{"head_dim": 32, "positions": "learned", "parallel_block": false, "init_std_qkv": 0.0241, "init_std_o": 0.00568, "lr_head": 0.00333, "max_grad_norm": 0.5, "warmup_steps": 354, "max_steps": 9021}
Each number is 128 + 24 x the weight over its row's rms, rounded and kept within 0 to 255. Layers, rows and columns count from 0. The size above them is the row's rms in percent of the matrix's.

# layer 4 attention query, 192x192, rms 0.0806, rows 0-13, columns 96-191
size [ 76  76 100  81  69 134  71  81  81 113  81 101  74  67]
[[136  93  86 123  88 125 161 137 118 152 131 108  78 177 152 147 153 148 114 102 128  74 104 110 122 151 140 147 143 143 163 171 155  53 153 116 144  97 171 128 107 114 149 134 128  77 165 146 128 124 119  84 128 139 130 153  88  84 137  99 167 166 143 156 105 106 105 120 101 113 108 107 101 172 121 149 136 129 133 131 139 122 164 123 127 122  97  99 154 109 137 106 105 120 142 105]
 [106  98 128 118  99 107 138  97 112 129 102 133 162 131 117 122 122 129 126 121 190 102 108 149 128 133  82  98 105 134 149 113 129 143 173 110 140 116 103 146  90 108 145 140 107 117 119 162  89  69 107 136 131 118 135  97 158 122 128 106 142 103 142  83 128  95 157  81 119 131 138 128 147 119 138 151 128 112 106 115 132 115 142 119 147  87 173 109 179  96 144 106 142 101 150 137]
 [158 141  95 114 119 143 130 145 154 111 147 145 150 148 117 129 115 130 143 123  59 113 106 142 102 127 111 144 161 111 208 130  93 110 117 143 106 135 176 140 117 155  85  90 160 134 127 125  89 152 157 155 113 145 132 119 111 144 110 135 143 137  98 139 123 117 125 164 109 172  91  80 120 129 112  97 141 134 126 132 136 150 150 111 131 148  93 175 134 123 100  94 147 134 115 122]
 [ 69 132  91 112 139 106 137  91 103 129 135 117 121 152 123 131 126  98 144 121 140 112 129 111 145 132 120 111 166 115  84 149 132  98 112 141 117 117 119 159 149 138 132 139 116 133 145  81 103 158 114 180 149 131 130 103 120 127 146  99 161 146 134 130 133 192 115 131 103 145 105 135  94 124 156 107 119 142 143  94 136 134 104 146 184 119 106 197 135 133  80 112 135 162  96 129]
 [193 121  87 127 143 127 104  96 136 113 132 139  89 100 109 117 138 139 198 121 116 136 144 157 136  89 127 137 137 122 130  65 149 132  83 157 117 187 130 129  99 156 145 129 127 155 144 142 130  82 151 152 109 121 151 117 135 116 137 168 104 132 128 111 128  98 138 167 113 140 119 121 165  70 178 118  64  80 101 118 167 168 140 101 123 108  99 138 118 130 125 126 137 115 147 123]
 [165 134 123 147 161 133  95 141 187 119 112 164 151 106 126 117 134 140 129 115 133 112 147 173 124 102 108 158 152 146 147 118 124 150 112 140  80 151 108 139 126 173  60 122 146 120  99 128 112 141 104 161 137 113 154  90 116 108 123 161 154 146 100  90 128  95 146 122 101 175 108 119 131 133 133  84 108 115 132 129 134 168 117  84 169 125  92 117 134 124  92 107 150 181 145 140]
 [127 135 115 128 132 139 139 140 114 123 133 134 182 138  96 120 150 161 142 126  97 144 149 107  72 134 111 100 132 162 177 163  83 134 106 155 125 139 179 151 147  98 121  94 144 128  90 120 121 118 156 162 175 135 132 115 135 106 119  93 120 112 119 120 131  96 149 141 148 136 138 133 138 170 100 130 109 169 168 145  99 121 140  97 157 132 114 172 142 112 155 143 148 113 137 117]
 [115 130 157 133 130 164 121 100 154 129 156 130  96 128 126 122 111 166 110 135 128 105 113 159 148 125 123 138 130  96  96 159 182 158 187 106 100 141  71 118  69 143 121 139 106 108  91 136 125 123 117 164 115 110 107 155 141 132 105 150 145 106 116 137  91 122 116 128 139 123 151 113  69 125 167 121 129 121 129 162 121 134 124  98 123 120 157  97 189 106 115 133 114 114 150 124]
 [132 122 120 149 138 104 131 129  78  96 151 109  99 123 140 124  89 107 130 151 128 132 148  76 110 139 117 120 131 149 142  92  78 102  94 117 134 158 126  98 198 129 156 107 158 114 118 157 131 180 147 101 115 137 176 132 150 187 141 103 166 130 162  88  95 102 153 140 133 129 134 160 124 168 123 120 171 170 158 145 145 131 124 156 131 176  94 150  92 138 187 115 136 119 122 111]
 [105 114 157 144 153 135  94  95 109 124 101 120 147 115 137 151 109 125 125 109 137  96 131 107 122 133 149 117 110 133 143  98 193 130 175 132 159 116 107 144 138  82 124 143 127 141 105 118 131 125 116 114 109  87 140  77 176 143 107 165 134 117 125 123 144  96 132 111 128  75 127 141 148 132 114 171 170 117 126 164 150 112 116 124 117 105 157 116 110 131 115 142 109 118 142 157]
 [136 144 122 103 126  71 113 108 175 111 145 108 144 148 188 101 137 134  95  81 167 100 126 179 141 123 169 151 134 108 111 156 141 112 119 107  92  81 157 118  81 134  84 100 112 145 159 132  96 143 112 172 144 141 156 105 103  53 106 115 153 133 121 140 129 135 141 135 108 126 147 103  92 144  91  78 133 125 140 114 153 143 134 135 144 116 130  87 135 123 119 149 132 141 116  90]
 [162 117 140 145 124 139 112 144 135 138 105 161 135  93 132 145 114 143 151 108 116 109 139 116 156 185 139 106 115 133 119 110 150 168 143 146 163  97 120 133 112 111 159 165 121 152 145 134 146  85 113 104 115 104 123 130 147 150 118 141  75 141 162 158 110 117 158 144 124  91 143 127 148 136 155 167 127 153 119 129  98 106 136 118  69 106 149 117  91 125 112 171 140  95 128  97]
 [187 146 154 132 139 166 110 134 142 150 119 141 160 107 144 125 107 118 168 155 134 138 127 174  95 144  90 146 122 110 135  93 145 154 101 128 117 126 151 133 115 140 103 136 127 148 123 135 104  81 126 142 161 106 133  86 160 177 114 134 132 162 169 118 137  95 117 105 105 126  82 105 164 158 139 139 117 113 141 103 155 152 100 107 133 115 148 160 105 140  67 127 161 118 147 126]
 [165 149 160 163 108 142 115 138 119 152 171 133 127 126 108 133 112 166 115  87 116 152 125  91  96 110 141 178 127  99 143 129 126 129 149 150 102 127 177 117 140 145 112 118 163 135  95 122 159 121 109 109 112 126 131  98 130 118 134 142 106 138 175  85 159  95 109 150 129 131 135 159 134  96  59 138 101 118 154 128 149 130 151 119 115  95 119 107 104  84 150 148 138 115 137 114]]